config.toml
n_layer = 16
d_model = 256
n_head = 4
n_kv_head = 4
head_dim = 64
d_mlp = 768
vocab_size = 2048
activation = "gelu"
norm = "layernorm"
norm_place = "pre"
norm_eps = 1e-05
positions = "learned"
qk_norm = false
attn_scale = 0.125
bias = "none"
tie_embeddings = false
parallel_block = false
extras = ["capped logits"]
init = "normal"
init_std_qkv = 0.0197
init_std_o = 0.00349
init_std_up = 0.0197
init_std_down = 0.00349
optimizer = "soap_variant"
lr = 0.00434
beta1 = 0.95
beta2 = 0.95
weight_decay = 0.018
lr_head = 0.00671
warmup_steps = 200
schedule = "wsd"
decay_fraction = 0.917
decay_shape = "linear"
final_lr_fraction = 0.0
batch_tokens = 65536
seq_len = 1024
doc_mask = false
train_tokens = 432100000
steps = 6594
dataset = "wikipedia_en"
Each number is 128 + 32 x the weight over its row's rms, rounded and kept within 0 to 255. Layers, rows and columns count from 0. Numbers have three digits each. The size before them is the row's rms in percent of the matrix's.

# layer 8 MLP up, 768x256, rms 0.189, rows 269-377, columns 0-127
108:148085119087142099134078120172086101135127065213120125154128119136140138061105157068128063123157164120103093196179155168136110218103146140108151134115091183060086085075112139092090107109124155105129104135126126120125107122157138155072092126107150180132090099113155130125140138132081118086149132166115156186218141154145170095142140139193124083147158090097156088139135106160110118125157
095:155127126101128127130103084160145107103155105124147165130083139166121131074096138125112103141124129076107119119093132100147150116180121148103125176074136112077110145168090135149141141110121048081114088148173185153121173143061118137102159124116169071133142209132127147151157037145104116130130141133178097153137103109121105139129129125147113132138078142098133150154176147103087093165166
100:186161109140130138063165145125127116097113108115100134143125125095094186094148126160100110168110120070077087052197091125187048107148128146157116110128099131118130164167096172104106090122160059162163140136059143210157086130135144158119143120075132063112099135127132101161114167158113115115099157151162065107127110095173128159133167142136164104134107117207156095144095074143091119138121
107:132177140117086133145120140102145117139111255182150091074191129107127145093166169153116139127143157058092074125156127043157199122117116128111127094097164148136141135065164114091133107084171145083126155141089128113120084171149149162111118114099159126123081124147118143105111082140145156138042108139217107157160094117146103149126131107206153139142125118165189132147101097118198130115087
100:185156090108149147114119110153110166131137194102149104137126153124175144109114114089068121176143158162183115092173139089167093118114125132139135135243145103160134114109108085118082143187151135136095170115151139089179117114151121101189124110163128153131135131112135113138183074159107127101108107162118129145179119134125203136082086174187064055172132115131127118072075195161142111141141
093:137149111116111137096164127109158082112167082147122123156159084129140105099183103137152126187103108141130153107138127115134175099173126166107086132068152122129103180155109094105087174123114140124126112100215193103104064091159153158085120123174152159072167155146129142153148098169118112172115141101094081135223080103167154111148101156141098108135133144099130137155111183115129115146137
099:141094177105139096103115130166135096061143137149163184082079143143139144134164157175142066150117105131124148145107086127141048111139160200080143099125134157174142172169115111164038088116159167137139142067090157177111075089153050094134126088113160085112104102122133117142116115109149134113126115128047154137132177191190129069102085076146081072124127122154131143079131094128074143134133
094:145148103103176025132126161185105140144119171118198118067142148123084122126148123121115136158132116099124128067175100180172119132145139086146116146113114122081118180193110125124159108125098094111145146128112164130119142098123143109146120129121165053121067140066109087129082150106149142133083163110080176118088162085111082119135159091107113025171126170143107133136147102110100098109089
095:071136096139134099131146139170177137091144096117120144132150133131148127233133142104117150054123122123157088150119152116162161125111189147164122133161124077139145120138166132102106116127137168081076123115102150100126140168136167064101090139150045077188091102130077137078147160158112093156176102077136183145094153111109126143122149076096186157177075124130148101112058095147115104072099
108:144136105097122159094057157082137147103087140175106180054108159175179115138138145168072124076117095104117121134182173161117140084129150144105127124049123080128092092146122168195098160109094123128143156102139182190090066092144162155112172131108131088095153137147080095178165130125112179126081089120120089141147162108151100074100085101078146191150121131136160087148108068124128149103122
097:149136101117182094144151100149149113151127099138225098154137045093134113078094108147135131062109166102149090117184102099175115079163121110128061090122128193098139113145129122186145133063156109106122131136117113072158172148091095200149137106179142129087092172158096088110168166119165117132102186131116174085153177050122088120109134117164142159088178119120113163079142119142135065105123
095:088135151204132133133181129103135142119119084142089171137166150156096169120091085104144112115139164140113150151117116070103148104148154143117211068125091136129134104155152166169147134133076131110107126137145085070108164185128129140070191089122117112118089143125142192134161109120225121150118210067140092140100170066126151123150134186091109116133080128098109116064107100137096176087164
089:122136106137187170126112094086120139111110097051049108124171098081163113141143163085142123143142148135128126102115136124145105114087153122092134167106186130093140163147147074150121139131118122146147108134139189104118126126120134164117142088152096122142140095154125141157143122080190125121144103138140097118063145133119103118153175117116175087116163089059124064201146125105151111112121
101:131156108111106069097143133106161109085143135168137158144084167165174117125131140189098091117143130101091157120145104140108123081063140141086069121083096139092145144068176141172174098065119118111076116113201133142101174120098133098172111146116136148115100162155149151119113097140194183147089150126081174172040142157146103121138123118133113132155141117100167184140133106131128176147136
107:159125122177108108107094105144125133179074151150107102187170173145056094171112159089085143137149069115136119126115128096190122079125152127116139168141094077133164075134139103080123144085129135120177133173126105231141107128138095166190118118111111148124095154094112098132107110075148106119155081112090118142127179090089161134142114108151093156202141170125087115077080114102125105190133
110:091109080096140162166139122139141148123153023162094161130150107127097163160110139089120102132164126122138084131146114140116155094131137166098119117050127117167132139158095153093171143133108119186199155128087117120162119162101141117078120104138106104087204125114099119109145119105096108125093109144128084155192126175100177178081145139119144117136108135143136096090148081123097156157120
103:141125126103095146167142176197117197077204127142173109092125162152165113090154122126151139046180080094071162144163156122157105073127062137134136162180136090145090122106112161178160131137168135137120102111116130112123134163186047080135158136147142094172109119174132103140121181149106178106117154120105065068122166086117082113157106124114133139041138122118156156164090124055126123133146
100:053139164100090125132181118127153094104134081144155107129126165117152136083138147138176108157145118119121216139119122165189092080146097125116103171115148132131103138174129153074176153139173100125099146113176134176092080138083113151138157176079202149137143154122113122103139134083158138115097099170107089095146162105099129106079159121124132124168168103124100086121112155079085154106099
095:156097144070073170112098160149118130077133128156128115123171210173179128160114098151123102134127096098113121186094181130060127108149144161162155162156124163136121125085092082123078121152093118137137153143152131139136141099143133116119139112161130094141136177112113094166121174171165170114116106124152097123123113179159109067131089111131117148128164115123167122120117078107145152164147
099:159147109128096098122163145112151122160134128123162149145120099121103184148112125155137075163149189112150147080095082102135147168134111133131096102130171126131093163114174100127153146165156103071126171131176134136055118150105091125117131049174160156129136155121111114121210123125138123088197141128153051085162136136104081152119119136095124172137118111173168119101133152107115089119089
097:093117158142134128128140116162130085091203140141154102087140088129119123218109117104142115103110065182087109088135083104155181096128106130067186131145114138162125128111168111095167194147092142132115129096078150162156125180158106154099129136075086116141159139082177088186123163118124131140089130103079165068136124140170118142140142160091172110115144180172121086118177124120121110149194
103:102113143066131118154109157126143112131123107207125100121146151125118173152111082140057134140110175150086120119100091110109128120187158145125133100081153146085142154087089135096163117153140128112153140099102127113152159152064134179142106080113172112143097143084130102129115081067074150123104118118098099112148140150170158089095136119100171154092113126144136077109101145102116155075115
112:119116194122081097127108163120116118156126132145038162203137150133118068130100088145120106075103171166127130140125087116155186160132162174082103153117177109140133129100061184133131056115152100089157131118089147104139086182166087104082104120162091076103070148162139168188115063108163154078176134178125117135108129130086113173076157063159135156104105169178098079136124167112148101126171
094:136082148112133116105169168135163181082144133135123177154108208112112091108177140153128126120165112110103131127133176082158090133092162131132121136161195135114115086078128123087070138138103083114131117134115194126127090154176135136112140093181062052100127152085131053162074093167129139204143184095117152116117079066139060175129146127124173109060077112100075176160106155117125176091126
096:085145131161134125107139110155184090177111124139117160139161098133101119102206114129096105109173106129137192144084111097154114095176141149136125156131196110154183110174130100107162122102128121146059113089198100154137090070147172137119149121129095172093064108071125105101185038104138119135130146122151070128098130111148077120141174090167145137174142127102106109101147057089192129109126
097:193134123158101113147117155177129177092118154063135167164133173165107119168127161124169085175150109095099171166174068139161111114134130094128086162092134081161172144132087110103090180110135098106111098099137157154095134090142172117169104119174153176104098098096144104180130088143182136139124150135103140085088131137154103165171151084138137113155190133148094076097137123134162187131116
093:114100109119089108164122133086144082126111073119090174117147040080192128144173153113125088060161143152161122133185106134157134120131095054079126123094135133132098135113111125116140162130133128151155130094102064132155128159119155089152083121157094066139090037093133129157102168126129194146133150138174075142154082119167164174144154107133081099136127080140138112112157117162146104128138
115:104131160081106110130102077110131161105066114136135108060154082143113164105138148130083152088123066107102132089148140181137160118182120095121083108186113203104155076116125203124174098139144121139130145050058119176149151117108121098168145161049165136131131165089078138099077106109103104105169107157195141134089154113160122152097100119113112129062155165123126131087149147139176133136102
093:144166176108106126171147124088194114142131101133142168108154162093119147152161094180083183106128126157133141141159160133127090126158104130108140135132139172114109128137136106095117119169172140161065103123201122154122101107172119154108121119147118180171103062144120120140112121155108124180072122130108110176108087069129098083086203139126113190092167159185132114123174099133173141115108
089:156160145128114108201122169098112088161122116119095122103163114145118144103131126146135116105152147175120103104205123163143015116075089131113103153144191125140144117144148147097150168131050119138090119149146109199140146188071109113141090121145076139102151121092099143130173179156238099168156143081105122076103160095142171120144112098175179083105080101124203137131103139110101113182114
110:155094117069052120087162141132085057106132109141095085149135132155060156102111076108102108150096118132155107102152154090145109143147092127154115036155156146133129108138093119114115111204113111162128164179132169133108083135150095116127135164127086094157108126117081159159064080058099187169168096101100155059114142083174155146112116127099061115098140217144134128206135089097150103115157
097:116189146171076127121131111115173123126130161104168149087191123132126100116151139205124091109167156177127095127175054153104134147104164126140098102115179174120129138100124128090176129083124104115168119161105136113173217120191171145155121152147150166105127114116143094177137134099094128098082122121128087125144165130039144090114108102168137098138090153109191170106077143091134094147118
096:134159141138089119135128130111139108109115132123080164080116188140142074158134121129135129141130153134178206101125123145136168127181180087069151162096115091136131118144115090113173132125144122103079049169106174051110080120121145121135181159128128137178098093132047135160102101101068137108099127136156104139093094110123151157130139080164141118129131137154131080113144102102167162120139
107:110132133104129097104125136113127083126172080112120112179108094113143094121119128138100156199097099121128097159122156151130074102134165127139117122098183147159136124111149139108089132076128121148154079113125085163079088173149153167129105158130114090083152131128127155047122119157136089082113085112124143085121152093168153083099137167182159111095130121161095106068120119129158076118122
107:086149195145122137154087120087200122091069130189138081153186132153098135171126150207128099127127121123181151139102068098087100102121173207094090090095127144171140147180176156118143109142076163129144122125107099088100112122108193102093149117122116131140109136134101118104195126164122123121170151159134110148121131115091129095119104139096128143100164108101147118134134190182107102122178
105:175120160134106175127094184088094162132116153186143131082104128195103118088108156133115045159142114104100061177103170146156133144132138134136175146145134189093138140133188111097135178088138086065125165138125165123117111066129144133109173144088111122125085068141104139135075092125132147097142143158057183127118096109110103165127089109062114134118120179123164119084082180085149135121238
108:090149170137131088114119079136128144111162138123140176125176191045145091111151133182077127124146133094213102136136098125139135076135119142144146141115101168183148206123131130131168139146147120109083105110103142098155124109166162174091116146075091075119130133116172157102096134159145134165139141065150086101064141144120133126110165062163137116126125157141174164089153144113126094088127
100:121177167120140167101143131131133087088183121154167078134215100195145109151117140116098160119131103173071099120119159115108099111182169106172159176101152095107122108159164166125164166115104058158118108071125176080109179129107125166142183142132107178137093153119153127106134165184181146064096123121172131136127087150121063155099173053120147136119095123106124092089103117194113144146103
094:179136134172189121075102127168121119094108114142108100105110127112137068089151182118144125085137109095091165128146090068149186134132107113110136165111113129123153177079179130147175146151130046172144117118150137184198131094117134116107114081134133118129109105096154118147146181125138182183176142088139129141129103127150143139087081135135106181112120167144138130169096103081147163117128
104:115159116132125109155088186143075079124099133151157173075137119095133140164099121093164157087134131215139115085149053133076113108186138092174121112127061104148139146194156096154105090166108110072100072120127113097109154167163123146099175110112095122136083153046211106136167137131135163070179103132086134052141132163114126084127129099160097102108115147095092189135053141072113061127098
099:105153219157076154108167153087105202100134122103083122102128116145137135164111172096166140125100116121102115143142138150107161133137126138112066131134147150110105120137180093154089181115106115140119128112093138147102185177150097090093165124131089124105132143138091145137174091150108110163155150120075131155126020120152179136155174101124124102122112140130154090151172099140063102188132
098:114174182132123086184094151159184081177162192145113166027148157094142180109144170163141096146147152121176216079132097153139166144148113105119122122131104130172110147141126116154165148102160112108131107095165165084084175117133164152180109139043119114142145100093128128119098139144137138151087100161140156092185120121054115130137129176153090120109114150127173104091078132135114138151135
106:101142159098107144092152168195111173145089083136099151074162101138085128142149105148141111133102078089143157114098146125104136114104093153057053195076090220135125110096122073125161120081100099138195130145139203133102137144202094118078149136127116126164136142130152134098137134171104108141120074165165151099155143108151136118125171199132120106146190142133139134162226167148100123205151
112:098230086175117097016126142131118088132109081154058160121147112172155154161155115147133157111131113118157175164088112138122190185114165094061101105087156133177129121150119125108120122090154128108114137161114139148161105092101069111101144117103076074138103176117043103148118131098148203170109116086123186131125139073115178099104120094086099123146086144098140130128131152117131061133098
106:100103195151118110119170125099084144068117133116128139138101115130144141138171138128135160123132132160110184189108059125173093124119133102136176075117128091104131098131105178148162110074139140113134031067101169133089141124167125158155108127153172111112175120113129129100141127145180142165125142130136113148127086180161040080141158153156153133127095124148167066150107111077133087159196
105:177149152154146099112105160086158127131111134162112131122120105136090099109131117139113114104121083157134139129193118123144145065067101182084164096090106144136141212112136163151100119109086138124099121149195151102160158105065115161095126167102156147142109147097058137183133131149096095130148129138108167168123116126126137118113080092175114189053142062128150156105111131099082122128138
098:077162129121101100155063106132127102129118178128120124104102097074108132145165200088090120142122135127147129158086117124125169156120089162149092086139128147094156137107124171123101090143183126114136125224124224136117051076129098121155035173138082113139140109093153070177132145097164088067141133132087143145143136101117153109117095076101146188172104174137152164107109151083109145092136
096:135140171068106144098126137093162190102098113111117135105076151085049141168138165082157061162128085160145097169144120136134186133139135062157119115117126174142095094150110122064159130117069161137119165159129083161141155180105082103117095034139163140095126133185117097170123150177135117173129135071129080125102098106166179122138170152167119125153136141130091132153143096178101120179143
097:101064130113139095092134126142180169139128100114131107071152143178136083124178131099129114088112142115076159111179142146153081094129128121133107141122180090125094095058102075181148096161077128125058128076101118184132135106093100149076149121085160151124116150105101143185142129168083134117194126117152185161075148138150158143127132065128150145186129080165077132054125142068094163143149
103:131165177112108111171107068085122184112148090150117147110118149136097160116149135124147109125130130159169104138141108141163091109161107123179122169141114132155058131083096171140115116149074119092148124099139132097099123088112206103109077138136128133175084112122134129171078181146105177113169114099109054147137205094157103123151131175095081076147114114140084123128112171177152076162131
094:170184129128133136124167107108135115088146078166054139168161190133108107154122141137138160125184136143103160126190129145157168139111102115135131129138135147146105080116094098117117126153132094088113143175155119112121119175178189106118117171155176130109148134157130124125175155130087077187116165122122113163173159163200175075166130090139136097112154155127147138125103100084149134114087
106:108109134100136116122133167089153143129096180058099121048130185121137119092139125051112098132105143212119113112130117194145101120138109118141147145154210132163110161100083135194050152093107140064117087129126141140146163114109173145152145160036145151097114128090146158172113122073128090114117128116184160146136122120061118155141119133089145104152086143093103059075112113099107161153099
100:131063097154136137163110126137125103128083089139135165134138108122196102111131145068139084140084158122106100091116055103103137139105203147146128159133145141168157138115096140119142089121142113097135100140164110170123053114131116109139221098137078175137184101134095080122104129181142110136119121112162104122129128129051166155133169146105117087097102104133075083145146149117107035159133
098:116160163144141189129143125157133140073172171108169145137121114189078149072154132128158094118110117127091086183159172146167135145185087147123197148114136155095086134137095112103177136069119160101105102177146108175141145167163150143117126137086170090072114120104061122150156120143158081106127089104131121123111094114070105151112103047128137049139116114179076111123109159193167165133096
104:136197185122141135144172146143106158112190147140115081111115106155117105091134167072201143071100157142148083165130099158158128100099133110118106136121126089109131149119088123114109174128143117113126137086167132129125168176013068020134184189133144123166110164154140155191132115138147161150133104141140104116135120148151096096092114061179120108107148101072144141112104087121161133153130
099:113102119106140146169123178136087132144117130137113160112071139140116188105110157078042172092093187126095050127064126061121082129095144126062150120111088136106131116171161170174112126097118131142138130110116069131148157148153114124197171123160092131110133144108073158085153116107183152160128132152129161141072091067140106095101163145158108097119091193073147135153164100087201078115151
095:143109135168063167156154119150137081091096078138122098189122114100096122130094149157141144143126154157092035119149167092122116121104108129128129111116194154133155099141161087107149123107126176086130127177086110155164112079090075076083102107134129140099151158077097123100094163138165171109070148248124136071107133111116124155106104098128165158107120144139118095092191099129151155164099
102:145118184098151146119129125098108109061106161132162121098167113145125181140069166090114108101144134135143115133123110118116204150135141140126120101088122121179109112134124147151104166091139171093148138158086078129094187121126179128078070150103136079107096086166118127090141136108151086132107109154163102086119164133113127194066173073100116125109103124210134074168122113175073158125139
097:169171053155137160135132117154121178081119140114108140117172185115107172174126114162117169146124173153138134121133115188127095128102131108135106147105111123181123136096056060121117141147132160151130104155124164178134096094104138132131173106097135069150128182111067120087110080143120124189116155180111094066051103110092100166097118168096123117086127105159112112165129134127106146120098
095:136131163141111133093117102174125181173126126132175178134172133097137141154119110112181075109124112147168108143069143138141096129155143123165043186126120170161105134146056144113075152153073159131117079125149094090129089135107102083147078092095121150118132121186109096106129176140177131081137115131105109138074130126146170099203093167089176094153107162128104209133114139162101112155149
097:099146063128084162091104103150121116162153081087197142092127124112133129125138076110075136118172123122120095125146105070130110127154135117131111108156141121121166056147133173131137173134128136139071121076137086117070142155108208102133170154102140121072142144127132162083165127096066086132145122131136090128138142154094163164092138106146150131159119088123147126068120069149117047112182
116:074114111134088107121111123134086128184157127127114102093182166115107136116081167165105144075099080158159091095101173107213149148162099124158107180086157138118097098131076192133135128080144128148176196150109120125122141131164146110129161137077131108122071136097146112147105080127105112119118164124109130146135090167113148179092143126169167133146119143149107091199118068171072131102174
099:134075189117135137164186088137146130112126068114128125195095141160171107127106184129185173109130151109128126149085157155094126109088154138143106091153120122087192108186098111081167067139081127105104099118162179119150215114106098106169109105091134106130098065109143093120194158178106182116144101122174086068135109147103081127122124079103150097152084119085103133157146150144169105131105
111:175153117077097083203104145129086096151124210174150174157122159102112168148074117131080139092139135094087103045090111118069168182091165130187091165152099145120119131103126123171122147172149104112132118145103136156128133152085120168066114139147186100064111101078114097106103062090150127114125128127156164155134146108125138124104182179081134107139116121179141124098128163098121136111135
099:124107076095088092092131141119130165119162135220133135168101085133176108104161163159145092093096142113135125135116171150117119175118127121160125102120094089117159082080167142134077110122147136143120097144149092170054159161071173090111113148080126177109084178126128144114144184125127160141149105129087112093099113160156110150154099094195150135082108167146119087200098133148112130128135
110:179111112128134150120147157187146172143147175139162145084101094182128114114071082079147182147112157058160134058100169102178144114118164070145107122095119148075094154113110114066070132138143127136141159109151165135153179127081172122140125115130129180126096093190105161143100168102173073134111188194135123129122092156158105120120134064124095142162119099146139115114117171119154159127173
090:169133134170163120131148163146123155111087092128101135170141117153169093103131163154133106172122075069122132088141121072058127154105186052127132117121155155143103138119167154094144056106115125176211108134117162169129148128163060125138152137149169153144047134153090151071140076127142104099107122084125140154155142130124140126125168156125119160142051154190095142153166128052074192138113
100:123187128172112139119127166162129114125114111086079159130094149141130161160120115145145143123154099152090097156148143128144136152101103135080146146173088122112178150126110090129136149079130171136096105137057144164125141125173106122063097146139133087115153126164129154198096100139085081133192081226146156176101157160129131106112127174092132115154155116150105119130155134109135188152117
105:170111113129052078069159100102102167171134168114117115115141134177141154087115127176128099152115160091086119093155088129115134070116124127134146115101160150083121082150152121087107094114135070115103102134139149170137127100184176080146139099129153154101131132106076085107148140142152109129084186136130108127106112112170133079116048156162152066058051123134192158188108094125118052161127
090:101133096107164084139125149130105120115129103114116136135138072185067149146142128169146060137088120139132094111123113152095092146145146160129121132149137107125162081126068136129116113105082087115132058140087140131151096217136119077179175094177102129138228165096146084085169086153168123129167132098170109139117094161094171125126116112109186134141219158136105056140171094152126131144136
097:191098119150069137151167121145091127161117112120080127085080076105145153124130154092145175122103153105108079128101138139107120117103174124125116165193193038171131158164118106127116069122163162111087122102140050129163182146071142103148174125118156085113139065117115155125163132084115107157104114128128133162146151124107200108099171129227067161104115093137152163114120063132139154160168
097:073085095092117082155139182110164122094163078103107095122095147116125084124204117118162077100131091100105117134140081089167152141200165121162187153117131139087155157103163161153098149152104109110113134113129105139103111137088150061132193185107170117076157095122098121178093081122115151051102161140177116101125116119114124118129137154030161156168096116145121095086114146106102140128155
100:139173126134104158149165159169128070109063165094115091087163090159157124141118134148135129099160096120136122108140111161132104113115127180071173119117130117176197144117125129096201174132154144204162108137128074075099131115110147155102104161090113114158130150143121156116189105146106101188112142142132080109113157126094114214123093077083128155139160122114100112104073118075180130105157
088:168150164142098155140175095102171133060124109115153137129124124102091146137108129199134085103171079062139143145106085154123144148117103115112112098138108136112109147146132148125168090108143124147234168109121193131102185088144163140078165127123095107124144139127152162136145140054165107152102094149164111120159145144178125098117109130112119100129131076126108149158160081124075144141162
094:145090160111147146106118118131096126111136131112130120124093109126136107121182094096093122131099064195100091129093147033062161077117212175148136121117075151141131136132145119138112128098171109101134093158174159096123130123155063089152162113097177129134029141109150117154185076155127109164101147128124088172094121128140144169147106124173143140111075192166102124109151154149155154143121
095:171100074098137170099158130169105111084118096137108132155122144125157094131211109152178090076132196128136165168095178154164141137126111101103121105156168137115193084107102113160110126100170101140086161133159109144170151132106132107133163109168041165113138137154109141134140108116171154113118134128088068094153117106097196192134104120110147111099139160159131187124176120118088100111175
101:117106182112108157146113114123151147127122104171146136090178086136139109120109077111130100108122131147142151127189054170170131200114091110084095127130127177089165108121166139189121107090096130148158125123132115114116167075167093182091159107088129137116051168088142108165118074165088101100077133130129120154179086099130118109154082098099111123088140100065125095116128168132127199105195
100:098156148167133147104153159119167103146080193082084222106172156043174146160141130099119060158160127121148129170139141168114144093103117103109116153128119132111072111149185103070162157063118084122117068110139149126063180081101143108091137070115112123109173155148170141129150124091121133085134098183092133152149135188081096109073147134149195135075105110120188129130151107105195153103135
092:152147112170136053122113191098089191137139077075106134102032126161155118158105173152131199156116137142105139079152072126162146092146126206137142165190161144098158106124102093117157112097109101147138108098128197146133072117108076134165171105112150092081110097156130108129121099144162103147150130115110047125167126162124121180117142107097158103136144098168145170172104128171094194116145
102:081129086076124155127152148120121114108139066148162147147089171186130122127112147137084158173060113138114128115134175134122152078125157111111094087135217109151171136172140121171111123139143136129088135088146124109164145144102155216135098128130159074138099103111141108185103128156091153138146088140077142148111130091135205088132081109148093055150101139137156139128102083151080117124130
087:132131091158147114085122200148125102158105078141084138094225129203147157069137067117092124151176164084111111128190113153157136138160139107153136077132205116177163118120163058160197120063138140188091152096135110120100158138095126084148158161102179118151062141114123148108157113131134192135127119164087096197152164082111149074115115144102131067121145134166114154123135070151118106134105
101:193092084075105107143066115173154143118160146094177104113102117161109136143130112161108066151141055191175131068078110121206152120082067142155132129085131117131184137117114129135148112115153179094128108116121129121153132113127138099101120175126202158113189110117131124119111065119126124126125104127131125146170209125125147132115165121090154114141115185150123108109122088129192106154121
104:170122121069093142165082162148066114100109137142102108118146206088107082143103123131130083119164036074168232064105137144118102135147109050134110132151154140100106134126152141120155119169150088159120100107112132113083135150104159133120137171095164154136080143087151080140102090136137093130190197097127174078135111129144098145179069104145132144147136187110097125104108122143088133181095
101:111154071129122113065115120183138092105104127140100104177097184106133031148134078210148094109145161084121112134132082127111110128163189138166096102135146199089149143139134127111116116138179100126144129168120132135130175101102135110152156089141173079120096144084101130098106143132117080123134127067092108116064236102115132095108061148110091134137181124124143131093145175163130080125151
096:149100067131087094095127123126151067088142147122130143119189161138092129104133125171080117129188079098104053135107204203135161060118069151119081124125149155125153163095149110098121106111095131133111174109173173143126128142105181169140104128118143145141090123117146135181126171133125137118125082109096139103129128105163127101065073168121111146117092211110134062157203187129133124131095
107:110083093083125183123162122118192065102132121120151152122121057097177062106101124165152138136122152086128147130113107139092186112185113128144088180046157135140083102142136085167180117147155125112135136114132120047129065121064159156089146096124127111162130158125074163125108130125153106122132140164109144072143208077204103123146141105085140112106193112144190059112129122164109124136146
096:149079107103173122048109093175107103083157125192143136227092168117118095123131043121094076163117142105111121130125175104156145079126102188080104120087112149138144139110159118150111089138103165131143123126148140146153102144081067116145116125145138166123135148117142122117088112076223120130128171150107164112130125146167140107168070066122056183189152132194109159090091150162097153088174
098:141158160139122096129117080079112133117088163145136154144102061139159167127125126080095168104141161149113118099103105087156127152149121132091111208153238113098092109158173109165085137147118143114147146103098103135114144160183092067179139167170137068124088172139122163126125152193111118151093225148117111104179123049126158128169158165075100115119117152110091116143084136106165106134086
102:174196085093121184145153152137114089084171151160173109114104140059119110146162113081130138083117201145166114083112141107107113103076111108099156137201097099162096170158092073074121078136024137172091135145154148167139092127160061130114153103139088167166180093125100097109163187125126139162094142136128143164121109107152150091147133123139109187141108136092187111113139143176076127120084
109:149132104171088188146185071073042109110115151136117146139129139098092188165100169074113120128147118105203038128109161152143147169177120180139129164091098168175066159069148132129146133113085163094139159160162169092144132148168103164122123147088117128132120086121144145088126064169123120132163104128141089117145108136135139119165165139100115106149144156136080124074161108095141093189137
107:147103133137131131124127153117162088122107171135150076147120093136146104161118105096097101109117142144150069079081126116153063092148088154134159105154094117089094100188205143126136097146134187079186152128106143105149098161136076135138136158146126134156084080070095111118126154114113181120120093119137128132103084100114117102217105152130161131170070166162140198069129075220157167106129
102:135188129083123129123110094112139105170085132129110079143148123115118079109121198162116100135147149058127198127149052153131103092141144141147146167132111168133134129180097147120175161074170080127143105111178164109087183081141155141119080164142181079122085148085211103119134160097148106165175149125184095132075205128126112114107113082161144127140100107071087153094133142193086108138161
102:114147062074089171116077161068137072131182101142193126158130149088125118154068121039115126104116091132089182157159177176176152103158108045127194064139196149099116112098161087161115126147109181174151056071128146112133159163156150134117104139126153092115085197131107121093096136125136137107117133101182128123172142152063159123168090166186145166155179120138134088174073131201089125141070
104:138122148122164122119106105194174094137136154198146185195165184116179140085077152082089088216188117093134204108192138080143126120139134147161121112147152145143136138160108159107125095121119088175156109120151125138170141112062109118110141126119121105114100134142169089121130094182100120149146149140124159162036125183108108167137131147135124113111085097134120197114142107143105118145134
104:088092143094132072105128167170131028109127159159151170178150146113142150191112112104086183141093122162214175122156041117144123055167180094121125123151109150069149163165132164128151136156102150158141168067145145165149105125092143087090138172185133123095083110086119131137135098142124103060174125138135097122134085138172104105139137143121088147108119144101153087107152130070129161101063
092:125146074099095109150150211131139117130112124128123108136151152125203090192149128063161090099123090178139109117125063086094099160157136066178145158133098099092141073130068060115108165148085186142102150115135113146143099083079105119152108104092123124149115153094109162075107098133112100098183172129174140067145138117157170121144077070184151146063106128136187133089148130144112110143157
093:161076076127128112104108102154029127092115145138110174074095162086187093112100214175145125106122133155139167134093163119175136122157137187175146144104170093067150120144161145141149142175136108105161193109132168163151171113119124206106144127088177106117130113093148122085139162086095178147066141158125103177137121146140135105128159093086109157176141140102138125214122090120126184141084
096:078122156113132164114161167050168120109123137132079119051194091106152183127065077072140156152120118077140103172140085111121122114139118119147109136105175112134159118134119199129097152089128146084153156140138082160184169151151188171121114076114148075140098147130110151136134141136155163169130117099149082126154093125107072141109131178148091123120128149062129163145094096134114086132093
110:091112158166072098090106143134143105127065099153166099147111163139120086218129120197133151125137097108152084127142148167097100074134144098114139130146204162171139123118117084161132079206101126133104103069095179154114132116068196128082173085151089084090158100108062077134152141077155162133154218093095137110085102145145148094103141141146164145068124116169163127128120128120150094165107
102:150150128118090137150161098120048073066175116141140123141124148190113141112138111149080086096146121175128152189149075134090055169159082180117141133168167118171172141154162139133148147119187140113133122155162150094112154121156072100131156072138123169107092140125131108104162084157192156148049179172079122122123113095131171148159127163152130150095110120157124108139127126139104098162131
096:141110084131168081149101118131142107091078113098120139108119095114104095150156152121121111148174122148113131158149154048107168101162089114138106156139157138140168123117168163121151144138140077124109114137031132068164162145118065141106113133119138099178140161093131187083146189195092110098138118147141168120140146109161135125135153162143064130124140195133131094100150100097094113054127
097:166191132145153110105095140114122139105096166116189099097146176083099143102132182124108081096077105075154177094088088132148111116141108127145055180111106113090117099124077148151113139155128113158120096100104139139121145105116117170104128108127057099102162164079130084076161167131091149091108142093106133149205130110129135089091154126085139117139172065163161122155179132136157137093092
094:170069137117179072164067161180123145121231141116122077087169152177167123143078105102137121059178081076133116144134091150127104088123130122147152139164136135142125170129103161167210117179097104117107094106189119092130223154166129144120092113108183145110158124128124079094143145041166099168136191161114129100164173118127155094108127081122136178124141093092082108117161151136168149144127
096:149100139124078121156039140166154108122136098103153145180182156110195125173184156192111134144165126136147168128101101165128118092078126133093123203128113105145098220128130193127114137055117143090098143138134164150134167110065188144111133088120152115103193151134124088158165106104139136146129136108167134095128177102091106111111162120124159155176140085150100134145122121113125167133147
097:157100130140131174145153113098147112090086163154216132127162124126185140170199161143160112110129109070175123130099173015111103109120160114081097113131093113107157141154170136104073216141095178095136176117146132123135083094114160106159103168114162138124196086121132116049155156140179148146096102118109122112112093118166142145172124097182150134173136111134120103127132105122122102121137
096:154148146097149177106075144143166169108124094140147090110110138140157168175169119121102130126148098132126163083138157115079107139061137150193177060194131128160132127100127136130172128120055162132135130155122155096164079068202137118098143142134122176107149119091128074195165120154122155107105148180153083142136110108111148137146167061105040148094116145130182101115150117162100160130173
094:058095109111129121113098166124115042189154087169143120190158171152098147164119107163164097120148056084100095120156157096095165164111176154137072082145122162046148161146098148162142064121107135068160145047142175098131070135140112132127121179077141114071148108159159153138135145029153127103134145159104111135133084056092183134077152141092123063045112129078136128066084156136103133163087
092:099110115130150146167106106110071101121210114138143138166160103128095121095080139220142097120135117123159133170139053148077141144163120135165098107124100134137120128083127216099143149193113137075115114139173090147111153109099119092106137109118092084116144110062129096154155117157165108160122143180185108124156138148136105115132113094115112149121146152100168125141102146108110134173140
104:104134165108147124074141085106152129101160094125115146128125113154053103085133172136145141132138103099181079109143128171129080134085204213148191132109131132124104145163128057194106114164122111102109102083101089110062144148128132115108195091120112109130141155123142141137114044125146094088142113171168056134096191122127127115097176105121158137109167191135144158171137241169166116105114